python train.py --num_hidden_layers=11 --positions="learned" --init="normal" --final_lr_fraction=0.0 --doc_mask=false
Each number is 200 + 40 x the weight over its row's rms, rounded and kept within 0 to 999. Layers, rows and columns count from 0. The size before them is the row's rms in percent of the matrix's.

# layer 8 attention value, 320x320, rms 0.146, rows 0-87, columns 0-79
086,141,237,154,155,215,234,199,180,217,129,189,210,226,212,179,277,296,197,239,256,218,141,191,182,214,161,186,183,225,275,224,262,238,277,231,197,218,111,153,274,233,272,214,108,163,133,277,222,246,248,161,219,207,217,219,207,239,224,167,180,200,199,287,126,196,209,197,178,198,124,206,187,187,160,220,289,201,193,234,190
086,166,179,214,94,256,194,138,235,182,217,180,165,219,194,194,231,178,193,216,178,207,168,117,223,236,129,175,228,230,134,228,248,247,251,178,194,181,178,254,220,188,158,271,104,253,209,185,273,158,271,182,209,196,183,189,237,205,158,233,208,234,154,252,167,241,145,263,135,232,199,201,197,242,239,209,173,335,269,173,159
089,217,218,186,261,173,183,187,245,219,219,133,235,195,207,137,180,226,170,269,228,226,306,156,170,185,203,212,222,170,204,136,217,243,205,196,231,218,164,185,228,237,215,163,168,188,209,210,223,211,267,231,198,194,329,203,208,131,218,182,190,167,171,160,271,226,183,186,208,189,191,224,234,190,173,240,187,208,194,249,171
092,222,237,213,220,235,209,287,161,198,183,262,245,154,262,181,194,150,110,230,190,221,203,130,186,233,191,233,201,213,133,146,222,148,169,218,189,160,193,160,147,214,185,191,228,208,165,256,135,173,170,210,184,184,229,152,148,148,235,217,201,262,171,309,144,207,227,236,132,178,211,185,189,160,219,216,199,156,163,103,256
090,175,257,175,175,276,184,209,196,201,137,167,199,172,153,235,181,207,231,155,164,186,213,178,186,222,182,251,154,177,89,163,239,183,190,180,179,192,270,183,258,241,222,155,263,132,194,182,203,251,135,157,110,243,191,190,270,211,194,162,178,242,176,163,169,193,131,162,251,146,202,221,203,208,160,175,121,195,210,224,230
086,190,203,175,94,143,194,223,209,261,234,191,151,149,208,191,245,181,238,160,251,250,206,197,227,142,132,227,238,213,176,188,252,183,207,142,217,217,219,217,146,185,297,242,166,225,169,191,132,207,167,222,242,177,219,220,220,221,257,147,232,186,193,185,189,210,241,152,176,237,210,240,209,219,142,172,225,244,185,157,194
087,177,233,187,162,172,157,150,283,160,232,261,205,225,133,193,151,131,245,121,144,203,210,204,210,237,234,177,226,161,177,187,219,245,193,186,205,274,228,154,216,201,223,184,248,237,248,116,182,170,218,252,186,167,188,224,198,206,94,160,228,212,180,238,301,189,152,194,205,201,254,183,196,162,170,273,269,184,268,251,229
085,228,182,231,135,141,214,264,167,184,146,108,233,197,208,241,195,179,198,159,133,133,245,243,215,219,195,176,169,215,203,238,156,185,184,290,249,217,202,218,178,169,241,229,286,207,234,134,265,233,107,216,208,241,188,183,252,166,204,257,191,166,147,157,171,283,199,235,234,166,163,193,227,234,186,270,172,172,210,156,243
087,251,147,212,181,168,215,233,200,174,193,219,178,200,175,185,211,299,166,170,214,245,166,178,239,184,175,183,250,230,259,193,244,197,247,165,238,214,200,142,109,182,189,187,199,262,195,251,217,329,233,215,212,150,254,172,254,189,232,232,164,210,203,123,255,239,233,166,273,181,178,165,166,124,180,219,178,230,202,203,155
083,229,221,241,223,173,171,246,175,177,149,237,217,219,279,164,198,172,178,184,168,192,213,250,193,166,220,196,220,174,205,258,183,136,195,185,253,216,191,279,174,76,151,183,185,149,229,209,137,172,193,156,131,147,162,174,265,218,251,194,239,167,248,240,170,231,251,181,196,193,218,326,263,192,255,214,167,189,242,225,189
083,291,246,186,207,209,233,246,190,236,247,225,138,243,181,153,170,185,173,192,156,242,228,242,215,201,234,254,235,218,192,191,255,214,169,155,258,234,210,239,165,220,220,214,170,199,232,167,153,164,169,166,196,205,188,227,136,172,191,211,205,197,117,152,177,196,206,207,221,209,197,132,188,187,205,210,186,219,216,225,219
086,227,168,229,167,254,208,253,250,128,156,174,218,148,237,209,191,203,269,279,159,202,181,156,193,192,213,161,190,163,292,234,165,186,183,185,165,276,134,195,242,204,226,169,205,212,188,216,134,269,161,202,228,193,197,250,213,211,193,244,143,235,237,217,220,194,191,277,216,156,209,204,244,179,204,182,283,213,256,183,136
079,142,170,223,155,244,193,225,238,197,174,198,268,130,166,135,144,192,217,249,174,206,167,164,230,233,225,213,229,138,170,154,162,118,247,251,296,195,194,281,245,178,228,254,183,218,209,164,192,269,259,195,228,152,158,244,221,225,240,223,185,215,211,104,234,156,231,204,144,221,187,191,203,139,158,207,224,228,227,161,233
083,192,214,242,273,208,180,211,239,204,233,154,201,196,249,152,162,250,207,225,297,241,183,229,184,187,267,148,220,203,139,246,146,233,186,223,126,219,147,199,201,176,215,154,132,251,154,190,170,157,216,181,166,161,238,129,209,165,233,240,243,223,265,167,240,199,215,145,182,210,255,204,165,218,201,247,190,152,211,291,135
088,202,258,207,247,241,152,275,165,185,166,169,239,201,232,205,264,231,188,185,145,173,213,219,218,126,152,221,185,234,240,224,202,258,199,217,194,208,158,191,197,157,142,235,125,188,154,187,163,229,228,200,207,177,149,200,229,108,184,215,196,229,119,195,183,250,246,165,136,182,171,222,214,203,194,202,235,218,201,166,200
083,179,231,174,156,257,109,234,233,237,274,175,235,252,164,243,211,176,199,222,192,210,159,200,241,170,236,176,146,273,246,196,141,199,196,206,107,181,217,159,260,347,232,226,128,178,143,188,181,162,171,194,178,220,159,233,160,269,236,244,161,171,183,204,175,192,196,215,184,252,243,252,143,238,212,191,149,240,152,271,231
083,253,261,177,178,225,156,232,247,172,187,187,207,202,240,259,250,250,210,173,214,170,261,208,106,98,232,215,164,250,227,187,142,210,184,209,192,216,241,208,172,155,180,222,205,256,239,228,216,263,218,216,198,259,216,139,149,198,147,152,282,272,283,179,185,154,254,188,220,254,164,198,154,203,187,154,253,259,136,104,170
082,172,190,243,207,219,188,218,128,101,240,190,213,201,141,190,256,180,249,188,146,194,223,203,148,285,157,326,210,165,247,216,226,209,165,185,226,221,185,214,137,254,183,218,180,160,280,181,178,210,203,164,225,146,154,167,179,210,141,254,197,208,256,194,164,234,226,188,125,200,304,258,214,292,145,182,141,230,181,174,270
084,209,248,196,210,248,159,159,195,104,216,256,242,159,215,200,203,207,253,179,193,228,186,199,149,190,224,194,202,177,135,212,252,199,206,292,250,256,206,176,225,219,162,268,243,229,240,178,205,215,229,178,202,233,215,165,198,93,216,239,236,208,182,246,227,175,184,190,150,196,216,292,144,128,225,151,237,249,227,143,275
087,214,225,231,185,143,205,231,218,262,214,225,153,202,175,174,257,182,143,243,192,290,162,197,161,184,195,148,159,183,192,191,208,135,89,251,233,195,179,208,165,271,201,200,250,211,142,263,250,173,162,254,92,196,202,247,238,140,199,203,182,203,170,229,191,202,213,186,207,233,266,224,174,163,138,155,250,214,203,203,273
086,271,233,179,152,153,164,220,201,160,231,160,169,188,204,246,233,200,206,191,212,196,173,110,135,313,217,193,156,203,233,183,211,300,172,172,162,254,254,208,212,188,219,199,235,218,192,194,298,171,210,192,183,166,202,201,197,198,274,190,139,134,167,156,191,228,243,212,186,200,133,144,202,222,229,103,142,176,257,267,142
081,143,216,182,273,217,204,237,144,204,158,242,213,258,199,263,230,328,234,201,190,129,216,199,152,158,208,152,215,202,225,213,201,141,162,194,216,192,236,209,246,143,276,213,205,254,208,202,257,195,198,177,175,218,207,219,244,206,141,204,198,201,159,154,173,184,207,225,190,165,174,128,103,209,199,246,291,215,131,240,222
083,223,284,215,198,205,190,158,252,230,202,150,270,196,107,175,148,171,231,147,247,254,238,236,241,187,179,203,186,241,232,227,187,241,185,156,182,257,215,207,229,147,225,171,187,245,183,234,183,243,167,279,226,225,229,201,189,156,135,282,158,257,176,167,251,202,184,192,223,241,244,226,188,226,169,271,162,225,249,163,166
087,226,157,199,242,192,226,219,172,170,179,224,240,194,213,182,228,154,157,120,195,224,145,159,199,136,229,177,256,190,212,163,141,271,172,222,202,217,154,212,270,112,201,124,208,290,135,247,179,220,236,206,169,206,239,206,141,174,204,243,216,164,215,181,231,268,195,256,215,163,212,143,178,233,225,164,185,235,180,206,200
089,251,119,220,215,181,200,142,188,195,147,219,158,190,201,206,328,221,141,230,183,209,162,219,220,208,171,267,270,224,180,183,181,262,260,182,171,269,113,237,255,160,202,156,197,207,221,153,160,190,218,156,151,67,189,259,182,231,154,229,274,217,228,192,255,235,182,224,290,262,259,141,161,185,221,122,165,96,248,166,154
088,171,191,200,188,254,176,191,149,214,208,147,261,215,149,185,205,200,239,240,202,246,273,187,159,177,116,151,162,199,189,177,162,200,226,227,165,210,146,224,177,218,257,227,208,265,241,205,171,163,201,221,237,197,204,169,242,253,225,199,200,108,224,264,149,204,218,245,183,224,195,231,235,225,162,246,141,177,213,176,211
087,170,227,163,214,148,280,266,154,139,147,197,174,279,262,232,198,138,164,176,226,236,158,229,150,214,190,208,169,141,184,233,85,215,257,127,147,240,160,176,198,188,221,190,166,185,224,170,172,174,226,178,163,189,189,119,230,189,178,206,230,186,257,262,199,221,235,173,213,276,220,201,189,159,225,183,174,185,187,257,188
088,280,226,273,155,196,197,159,172,190,116,218,207,165,168,197,204,270,215,217,228,152,190,225,169,177,199,183,140,178,131,257,199,192,267,174,173,192,202,196,178,229,153,218,158,178,167,265,264,186,131,246,243,310,305,191,248,217,184,293,247,159,163,177,185,254,246,247,192,161,228,223,216,176,207,294,226,177,267,172,216
087,201,238,212,193,183,295,180,212,115,214,184,261,215,239,165,221,235,122,201,191,161,159,177,151,285,180,259,200,193,137,134,188,164,245,99,157,225,211,151,177,153,236,197,236,169,181,180,85,180,163,234,225,203,181,152,174,189,230,134,223,163,176,299,154,195,189,264,267,176,216,240,193,205,163,145,158,235,235,235,237
093,108,232,184,168,198,216,272,140,191,166,171,146,194,275,152,220,227,232,259,251,189,257,167,185,193,215,136,102,127,232,195,227,212,238,188,141,167,296,240,164,165,169,187,159,230,187,172,196,253,147,162,223,251,141,226,138,179,154,214,203,266,182,266,132,234,231,214,220,215,191,186,191,129,248,166,156,203,140,184,206
088,273,189,215,239,168,305,209,181,191,285,176,216,231,254,240,159,208,152,250,195,187,173,146,197,173,162,192,262,243,135,168,197,190,254,214,196,129,152,198,230,199,194,197,185,173,205,216,223,176,163,83,187,259,245,109,173,178,188,232,197,240,262,225,210,171,172,187,183,197,205,171,209,214,120,249,126,181,167,135,201
083,213,141,117,207,209,241,206,203,159,184,254,188,244,171,272,179,67,216,196,202,173,257,190,228,183,243,137,129,203,174,197,198,208,185,184,198,184,227,201,235,192,220,261,209,186,151,285,252,199,199,213,162,268,233,213,249,207,195,225,215,132,220,192,237,186,221,202,225,231,153,177,255,143,202,182,161,224,226,177,150
083,286,260,255,244,236,173,155,260,182,160,186,157,152,147,212,128,200,177,226,151,271,130,213,187,201,116,179,258,263,189,197,252,144,264,258,154,182,229,190,162,100,258,204,222,273,133,160,154,148,168,209,237,208,215,211,168,211,211,177,146,170,207,174,166,232,217,186,182,182,246,188,204,195,155,266,240,223,218,220,245
082,194,165,181,230,171,198,182,194,213,157,198,148,168,149,276,265,181,303,229,198,155,171,210,237,203,267,126,248,111,216,199,226,195,166,207,154,237,230,243,196,289,205,241,174,175,226,271,187,171,236,137,262,223,207,169,182,181,238,261,178,176,189,201,241,222,165,218,234,223,232,211,214,276,217,184,243,145,218,195,181
083,221,196,225,223,265,254,223,264,170,186,153,130,282,164,151,205,209,193,142,206,205,109,211,185,249,197,180,231,215,206,151,139,240,203,203,151,205,164,264,158,230,169,177,264,157,211,262,182,233,161,172,198,211,236,200,212,184,305,128,238,195,237,235,201,220,263,214,181,273,177,196,188,129,198,214,207,142,274,271,222
082,203,201,254,156,179,140,159,112,217,262,298,279,132,184,226,179,206,174,144,232,236,170,198,256,247,205,248,239,302,269,164,283,161,181,150,265,260,161,177,183,194,204,190,257,208,119,163,181,224,167,196,183,156,243,259,171,167,132,123,243,153,193,214,144,194,162,170,266,256,143,141,111,215,231,221,192,225,158,258,239
084,189,176,213,215,280,163,202,201,250,172,244,278,192,187,120,235,214,206,192,175,145,184,162,244,180,198,231,186,173,243,206,180,181,233,196,148,139,242,238,201,215,233,175,119,218,205,206,270,168,233,285,202,165,241,224,206,155,252,173,187,197,269,212,203,211,237,212,196,229,224,186,229,222,254,172,212,210,263,234,215
088,278,195,210,238,168,209,167,177,209,226,193,161,267,225,258,271,197,174,227,187,251,160,273,186,246,197,208,207,184,187,261,143,113,195,192,153,163,171,169,244,240,230,209,201,186,123,264,207,239,171,239,202,255,227,173,168,240,179,226,183,275,186,188,196,223,222,226,143,194,204,112,151,189,117,207,200,253,192,239,195
083,166,226,238,155,139,174,198,182,145,205,112,182,237,289,209,244,153,180,196,162,152,271,138,184,121,184,143,216,250,180,143,303,222,207,216,162,226,189,287,217,137,249,166,182,147,185,193,226,219,215,152,204,177,208,161,220,226,206,167,184,220,150,164,210,190,229,148,190,223,184,187,229,226,290,142,233,191,232,313,225
088,186,160,291,184,142,167,216,167,233,178,227,220,129,150,213,202,232,148,184,265,184,214,181,185,130,241,227,141,166,175,148,242,142,176,137,212,262,221,237,228,195,247,192,170,231,166,220,243,285,98,189,131,232,192,201,189,125,210,273,195,259,130,246,249,197,220,104,194,192,194,228,167,235,124,188,215,250,198,239,189
080,220,219,237,230,159,217,182,214,246,136,268,256,245,173,185,172,151,165,161,220,273,124,264,121,191,161,214,189,135,221,195,182,169,190,184,188,179,256,156,136,258,272,192,126,205,239,206,152,205,206,208,186,214,197,216,215,171,180,232,194,174,127,216,176,153,228,238,283,132,166,228,140,122,260,207,219,191,203,224,267
084,186,251,164,236,251,169,186,172,174,185,274,152,208,144,222,235,190,175,91,183,215,202,218,232,188,149,177,161,199,143,130,249,247,228,268,215,233,222,258,143,131,279,228,164,171,274,184,183,165,255,200,176,251,168,181,193,185,217,223,162,154,174,162,152,252,286,296,204,130,251,140,237,182,168,127,248,220,200,191,115
088,238,198,149,218,185,158,211,188,181,171,176,262,218,192,153,216,174,172,172,245,225,152,178,250,197,294,250,123,187,238,302,226,186,91,231,188,162,86,199,233,227,242,156,163,182,186,116,190,212,163,250,209,198,238,142,201,128,146,137,174,168,204,146,108,167,217,286,276,182,161,141,232,183,207,196,169,225,188,147,179
086,219,199,218,233,166,217,180,115,173,198,188,206,171,194,170,209,216,158,218,170,170,224,221,200,245,212,218,148,295,188,197,189,153,169,218,208,174,215,121,253,239,203,215,216,256,189,244,181,144,160,180,267,213,206,227,183,198,223,199,224,179,265,179,239,137,208,156,191,217,242,187,195,110,251,171,221,260,189,190,160
086,214,254,223,172,254,257,204,172,248,193,153,160,224,194,205,317,150,218,202,189,223,193,239,252,245,177,267,197,204,191,202,190,246,180,251,177,142,134,205,200,142,224,241,252,257,250,192,241,160,167,199,260,276,192,167,173,191,121,172,155,190,281,224,202,125,110,236,219,212,131,214,229,134,217,298,132,214,128,226,200
082,193,163,180,214,236,226,156,112,154,171,277,278,250,180,166,157,204,150,192,214,166,216,200,121,290,180,177,178,220,237,252,196,199,288,255,162,195,192,237,178,140,212,160,174,213,157,193,202,247,226,187,185,203,145,177,235,169,190,207,147,153,185,178,163,174,168,173,191,237,234,256,176,134,139,233,179,238,185,191,166
085,148,245,208,207,190,174,232,305,202,231,180,236,159,174,157,241,184,243,164,186,206,187,191,238,175,273,309,220,171,205,219,182,261,219,178,207,200,129,225,218,166,291,212,224,180,218,219,171,174,145,163,173,207,231,193,169,197,164,220,226,130,205,200,188,145,225,213,231,294,205,253,189,184,151,195,269,122,173,209,215
091,123,265,228,246,259,231,126,190,218,166,181,175,197,222,207,154,178,127,165,238,140,260,199,172,206,200,219,185,233,204,198,250,200,170,136,169,222,183,199,199,277,260,162,123,205,202,208,226,222,269,189,173,207,173,156,124,119,236,196,175,185,240,138,231,196,218,154,187,225,228,220,157,185,175,227,176,202,172,199,124
085,259,182,165,209,264,202,261,250,253,255,225,151,159,166,189,167,241,184,249,163,219,226,198,204,187,209,160,222,147,279,219,264,171,270,199,216,179,158,225,192,199,170,205,184,135,199,175,144,130,162,205,163,250,206,186,181,208,249,163,196,267,190,216,170,232,190,186,170,286,262,159,204,199,213,170,267,202,165,193,234
088,154,169,245,204,184,200,182,212,279,202,169,178,261,182,76,187,109,125,233,189,231,164,238,118,211,247,165,196,243,112,219,206,198,218,187,206,210,171,265,219,232,231,126,188,129,256,168,223,215,216,159,297,227,153,193,177,175,218,273,196,164,219,200,182,189,225,183,238,225,103,176,122,165,210,131,213,190,196,189,188
089,197,248,197,176,227,251,217,168,208,200,129,216,231,204,178,144,176,201,219,236,178,277,176,255,260,167,205,232,171,184,228,228,223,139,131,199,247,235,240,189,207,141,179,226,262,183,182,145,214,184,179,272,198,175,189,236,133,292,191,166,208,250,155,302,186,148,144,247,153,209,146,202,283,251,181,197,166,158,183,146
082,205,212,101,226,193,136,220,244,164,251,193,145,226,196,203,233,210,164,232,178,144,155,324,222,271,149,201,115,229,159,167,159,200,140,220,188,241,159,220,195,220,150,203,177,273,239,199,249,261,264,191,170,236,243,245,201,163,257,169,260,199,235,169,199,273,94,168,197,124,160,147,164,220,151,187,161,231,142,182,195
084,190,233,232,249,230,207,157,213,202,251,260,185,174,180,213,232,162,215,246,216,173,174,172,100,238,176,201,246,239,143,179,146,162,210,144,277,183,249,219,271,221,197,176,165,141,228,257,165,188,169,218,212,237,148,227,182,104,254,189,215,247,158,218,198,124,266,197,140,141,133,287,235,218,199,250,292,215,220,112,259
087,198,150,202,211,206,214,186,213,205,173,182,196,218,220,227,171,215,238,157,206,249,213,192,184,234,188,273,201,209,171,190,187,210,237,238,221,216,158,194,232,218,204,180,197,179,238,226,304,263,260,242,111,225,145,247,227,175,190,209,237,294,164,219,183,165,145,195,227,222,180,236,223,185,268,195,174,226,259,218,143
089,218,95,217,200,220,248,194,178,237,202,141,289,164,229,253,215,214,201,266,264,148,192,174,230,200,162,183,205,166,206,263,243,232,298,183,224,228,190,234,170,257,212,126,265,189,206,229,195,196,205,207,147,240,164,207,214,206,176,164,150,217,171,167,163,146,174,248,198,194,224,203,152,234,187,211,170,173,177,216,248
086,181,212,234,207,189,218,183,244,244,210,176,223,212,185,236,133,202,236,231,227,196,199,185,190,235,215,263,178,157,130,210,219,195,211,149,205,173,265,186,230,152,207,186,219,192,182,196,180,251,143,248,233,158,172,180,172,136,170,260,207,199,203,163,239,249,190,106,207,215,231,198,222,201,211,144,149,259,171,260,245
087,201,128,240,175,258,190,220,245,215,142,189,198,233,99,211,131,153,237,218,231,191,202,166,276,209,180,157,168,208,201,189,266,224,281,174,210,156,209,186,243,246,244,283,270,196,139,197,243,180,165,260,193,205,143,236,187,180,214,220,239,210,219,178,182,263,158,206,253,206,143,189,214,199,160,225,264,230,245,250,225
091,216,140,195,251,185,205,227,192,174,176,217,175,149,231,127,217,145,180,189,202,223,178,178,216,169,231,155,199,231,266,247,198,262,166,165,184,176,252,144,204,184,168,208,175,175,266,218,185,216,238,211,163,233,211,187,166,193,237,198,144,151,251,125,231,227,166,178,155,182,195,199,118,140,194,206,261,260,240,193,246
089,224,199,218,272,251,216,179,168,117,122,205,224,161,221,171,211,175,182,249,225,269,157,149,231,181,266,181,285,231,148,195,212,197,199,177,186,180,200,133,228,263,252,147,145,250,171,264,184,190,223,232,289,227,207,158,206,143,224,251,149,187,237,248,225,175,200,279,260,224,190,150,224,193,171,201,220,200,200,184,139
084,189,213,180,166,168,218,287,216,136,131,239,190,219,170,181,206,173,237,133,195,218,167,207,177,142,207,145,199,158,244,135,275,184,179,258,271,231,149,168,193,232,178,210,163,245,204,241,234,268,202,214,179,239,262,173,280,129,174,183,207,264,204,149,206,223,207,253,230,208,165,209,228,155,203,170,128,101,264,179,157
089,243,148,127,224,202,190,182,181,171,201,251,206,233,164,214,274,176,181,220,184,227,210,129,203,255,179,224,207,248,183,217,224,182,262,212,206,208,250,161,151,185,152,242,221,182,182,182,200,221,230,204,186,229,237,133,207,260,219,212,265,202,152,203,132,194,222,189,262,174,246,232,164,245,180,213,223,196,218,206,245
089,190,161,234,211,243,243,185,147,189,150,138,233,170,145,242,172,239,208,195,237,170,174,177,144,210,226,200,187,268,227,169,182,218,263,226,207,118,196,197,187,196,225,170,152,209,242,127,182,217,171,192,255,231,251,235,132,238,236,210,223,239,151,139,96,153,194,200,125,206,247,211,272,236,210,228,215,142,235,153,218
082,222,235,177,169,240,170,173,174,196,155,230,226,277,194,164,213,200,161,242,233,135,245,210,117,212,173,195,186,279,163,198,157,166,239,223,173,284,201,212,169,157,156,217,194,286,215,257,177,290,197,199,234,139,100,232,246,233,179,280,210,241,182,195,130,242,194,207,232,223,251,257,154,166,194,227,209,144,158,214,190
084,180,167,221,193,249,209,184,167,267,206,231,149,292,203,143,170,199,182,148,181,179,236,222,141,185,152,142,231,184,230,134,154,180,230,179,147,131,215,245,264,273,208,233,222,247,205,225,213,236,214,199,222,171,284,178,155,209,238,161,247,197,226,163,164,193,212,243,291,150,180,127,203,206,186,176,108,139,229,182,180
100,160,217,219,249,166,161,183,201,101,189,183,146,162,134,150,226,182,224,248,175,195,208,151,158,142,228,229,230,168,207,165,176,184,182,184,192,184,247,159,161,119,266,208,233,235,159,190,134,202,157,158,226,184,179,220,255,251,248,190,232,171,294,159,185,299,250,248,174,181,108,245,206,242,267,249,247,178,129,153,142
102,204,152,209,176,207,194,222,247,194,233,302,243,220,216,163,188,229,215,202,191,117,216,211,241,189,98,263,218,248,173,220,175,169,214,222,270,235,226,236,164,160,237,175,235,233,214,222,237,161,216,183,161,268,230,200,242,254,272,106,175,279,201,146,159,188,154,271,153,158,173,190,212,214,264,198,169,231,171,148,190
101,270,270,200,237,238,204,181,256,183,215,135,222,214,184,202,263,191,221,186,180,187,184,224,226,128,217,197,199,183,143,173,179,215,218,263,173,208,203,206,187,253,181,287,185,125,155,174,240,236,266,165,195,254,215,137,239,216,206,241,81,239,218,190,186,261,252,200,242,240,185,199,177,220,164,214,253,158,224,261,195
096,161,222,183,165,146,222,168,200,181,149,286,195,252,170,141,154,210,213,176,162,237,168,198,229,170,196,185,187,122,184,213,214,223,159,204,234,221,172,163,224,179,236,169,232,171,290,194,194,207,240,283,188,183,161,175,227,219,170,200,139,247,191,176,208,267,140,260,180,133,208,238,278,164,230,207,133,152,242,243,184
102,132,230,163,178,217,131,229,250,195,128,192,190,207,249,128,188,147,162,148,257,182,175,204,216,143,181,202,178,213,227,146,201,235,173,274,216,140,230,164,203,192,217,207,160,160,218,220,258,205,187,201,221,229,233,219,212,245,198,164,202,170,172,214,180,226,176,275,239,210,195,170,103,223,213,188,241,88,135,173,203
098,206,200,200,189,235,126,190,206,149,182,205,174,261,257,118,155,229,174,198,148,323,141,237,200,245,279,180,133,232,238,167,181,205,212,256,188,230,198,143,173,173,233,205,239,189,232,252,198,182,161,184,192,223,218,217,245,179,180,210,142,165,181,237,159,204,130,180,192,148,195,161,228,279,183,223,183,162,173,213,255
094,234,234,181,222,212,175,232,219,214,146,167,191,191,177,228,120,217,216,165,283,244,151,253,136,176,164,248,270,274,243,162,171,225,145,244,175,186,180,216,152,200,169,214,184,263,138,173,228,199,155,222,127,143,180,235,165,189,246,203,264,197,244,237,206,239,189,188,220,134,157,233,180,193,223,174,136,154,225,173,217
100,228,190,230,194,197,140,190,232,202,117,227,202,94,195,225,207,135,213,178,202,262,292,207,170,206,203,202,157,196,111,180,216,251,211,239,157,223,257,168,185,170,211,208,170,142,163,136,194,243,201,194,259,171,206,208,175,250,184,228,204,271,244,241,219,214,130,143,195,206,212,168,196,243,167,220,272,208,163,173,163
104,146,150,184,193,163,229,117,160,332,152,205,184,185,146,163,142,181,235,199,162,204,244,211,223,221,231,187,177,217,239,204,264,245,230,142,137,203,294,129,195,244,141,189,185,170,253,140,169,244,219,118,185,188,198,158,160,213,230,197,223,222,288,172,211,154,226,245,225,165,206,225,205,179,193,241,203,180,162,164,203
097,174,209,191,168,239,171,160,203,208,273,207,141,184,268,228,183,234,206,216,159,227,134,212,193,196,134,152,193,200,243,234,208,195,167,161,231,265,177,146,206,155,217,181,202,215,244,177,191,174,161,232,166,287,204,281,123,185,243,228,214,273,208,201,222,171,210,178,152,152,248,190,156,183,130,208,154,219,245,181,215
103,236,159,179,202,201,173,251,237,264,172,195,137,250,166,154,222,167,281,237,310,175,208,219,219,217,99,190,259,223,213,271,148,173,139,265,156,156,211,216,197,311,193,194,235,220,219,207,208,253,235,164,205,169,245,143,160,214,249,166,177,213,168,180,140,146,177,171,181,187,263,160,212,198,209,216,216,257,213,153,252
101,218,221,246,85,220,145,225,170,187,232,161,208,208,191,145,253,194,220,199,133,192,202,287,154,151,215,214,185,120,211,257,176,203,135,147,164,129,138,138,210,230,127,119,162,149,194,169,213,236,289,181,186,203,319,172,256,214,143,164,229,266,211,206,252,177,268,213,171,211,223,205,223,126,175,178,149,177,295,226,126
099,253,260,133,221,261,239,256,193,188,152,181,243,226,158,180,147,164,262,173,225,156,159,165,220,207,224,234,209,230,176,203,250,209,187,158,272,217,219,272,200,241,195,162,287,142,201,130,188,157,224,207,180,203,149,182,276,215,181,167,89,241,149,182,253,216,162,117,288,180,203,148,203,189,226,192,234,177,171,192,220
101,196,193,151,194,227,237,232,174,198,203,204,128,164,147,192,166,193,231,199,179,212,187,177,258,176,186,284,269,185,274,234,258,245,202,137,216,239,273,197,209,170,266,152,211,205,215,190,131,167,172,189,201,236,231,203,236,184,155,265,206,142,155,203,201,243,112,210,140,227,235,238,184,286,139,214,144,230,259,250,233
097,179,160,181,146,238,170,251,161,194,273,274,233,142,207,226,250,209,237,168,202,154,237,197,212,216,219,206,154,161,119,166,192,191,208,180,261,184,123,200,186,168,208,233,200,176,235,191,194,179,161,224,204,211,237,207,226,146,189,155,211,251,185,198,204,188,258,265,265,180,147,199,195,258,185,126,254,205,213,180,258
103,180,241,112,175,224,190,196,194,184,187,216,210,197,227,191,158,218,252,194,114,243,262,273,261,258,216,168,271,112,209,198,157,147,248,259,109,235,236,141,232,226,219,186,208,219,186,200,206,184,249,260,211,221,206,247,130,141,185,178,166,168,194,235,221,263,190,124,190,135,212,287,182,226,210,196,237,186,111,220,188
101,219,226,150,152,196,172,231,211,278,262,193,234,138,196,135,184,186,166,177,134,185,209,143,170,178,131,148,162,233,224,150,209,200,232,195,285,116,277,223,177,188,217,187,227,181,183,179,194,196,257,131,150,221,188,235,183,219,167,190,220,123,175,177,204,265,171,249,105,233,200,221,271,166,193,143,229,269,178,143,197
099,225,177,155,229,162,175,157,196,212,125,205,210,143,149,252,143,167,144,145,186,227,189,204,211,206,218,213,169,228,172,209,228,191,234,250,165,185,192,161,163,180,217,252,144,255,190,255,307,162,251,230,231,189,189,182,265,133,193,166,180,234,200,170,153,255,211,218,253,214,158,184,278,224,191,205,250,289,223,163,206
100,190,219,229,173,207,192,201,151,202,231,152,152,225,181,279,151,264,229,164,209,214,217,154,229,220,170,144,170,243,174,131,189,149,244,233,138,183,178,231,182,214,156,216,185,218,143,236,254,228,228,210,222,198,196,193,202,230,206,237,221,130,98,203,227,148,185,229,186,186,206,220,205,222,191,202,197,167,159,226,129
097,232,204,205,170,185,122,179,239,206,213,164,225,278,192,211,216,202,188,259,209,199,137,233,208,227,232,168,249,155,242,226,288,255,213,197,193,205,257,199,236,247,180,220,197,179,229,234,237,218,202,184,219,195,187,173,240,169,220,142,233,289,162,163,195,144,182,210,158,198,221,168,216,232,150,156,195,217,170,237,182
100,194,183,150,106,139,179,224,258,193,216,182,183,299,217,202,149,212,201,231,160,162,186,209,171,207,231,191,183,163,251,171,214,259,270,162,221,172,181,169,219,197,171,220,142,201,149,256,227,262,104,137,236,267,228,172,185,255,249,198,182,273,173,171,199,205,268,151,282,230,193,136,242,170,136,202,205,212,152,242,177
105,154,210,152,142,247,243,246,123,264,233,253,246,207,251,210,232,185,168,204,152,135,182,125,231,167,207,215,274,191,216,226,173,225,212,176,131,209,223,239,250,189,244,239,215,181,223,168,184,212,153,103,157,206,176,168,212,237,213,120,186,191,232,196,192,177,173,212,267,203,165,178,191,226,210,220,91,218,146,157,192
098,241,187,166,233,236,161,220,169,103,222,268,220,237,172,184,198,209,216,145,164,225,147,185,173,170,164,184,213,186,154,175,215,191,219,217,177,196,165,151,222,163,258,157,311,192,176,218,163,168,234,204,242,225,200,177,193,166,236,236,203,163,170,168,215,206,182,178,231,213,244,124,226,181,169,103,188,237,208,137,164
102,161,137,292,150,187,258,166,218,220,194,258,224,214,169,202,141,249,179,287,223,263,233,172,175,211,212,162,241,181,188,200,229,160,255,189,213,176,170,205,204,163,225,200,171,176,243,222,155,233,263,213,206,186,135,179,106,168,173,168,242,186,239,243,104,192,232,190,193,141,181,247,239,129,195,215,249,230,134,156,258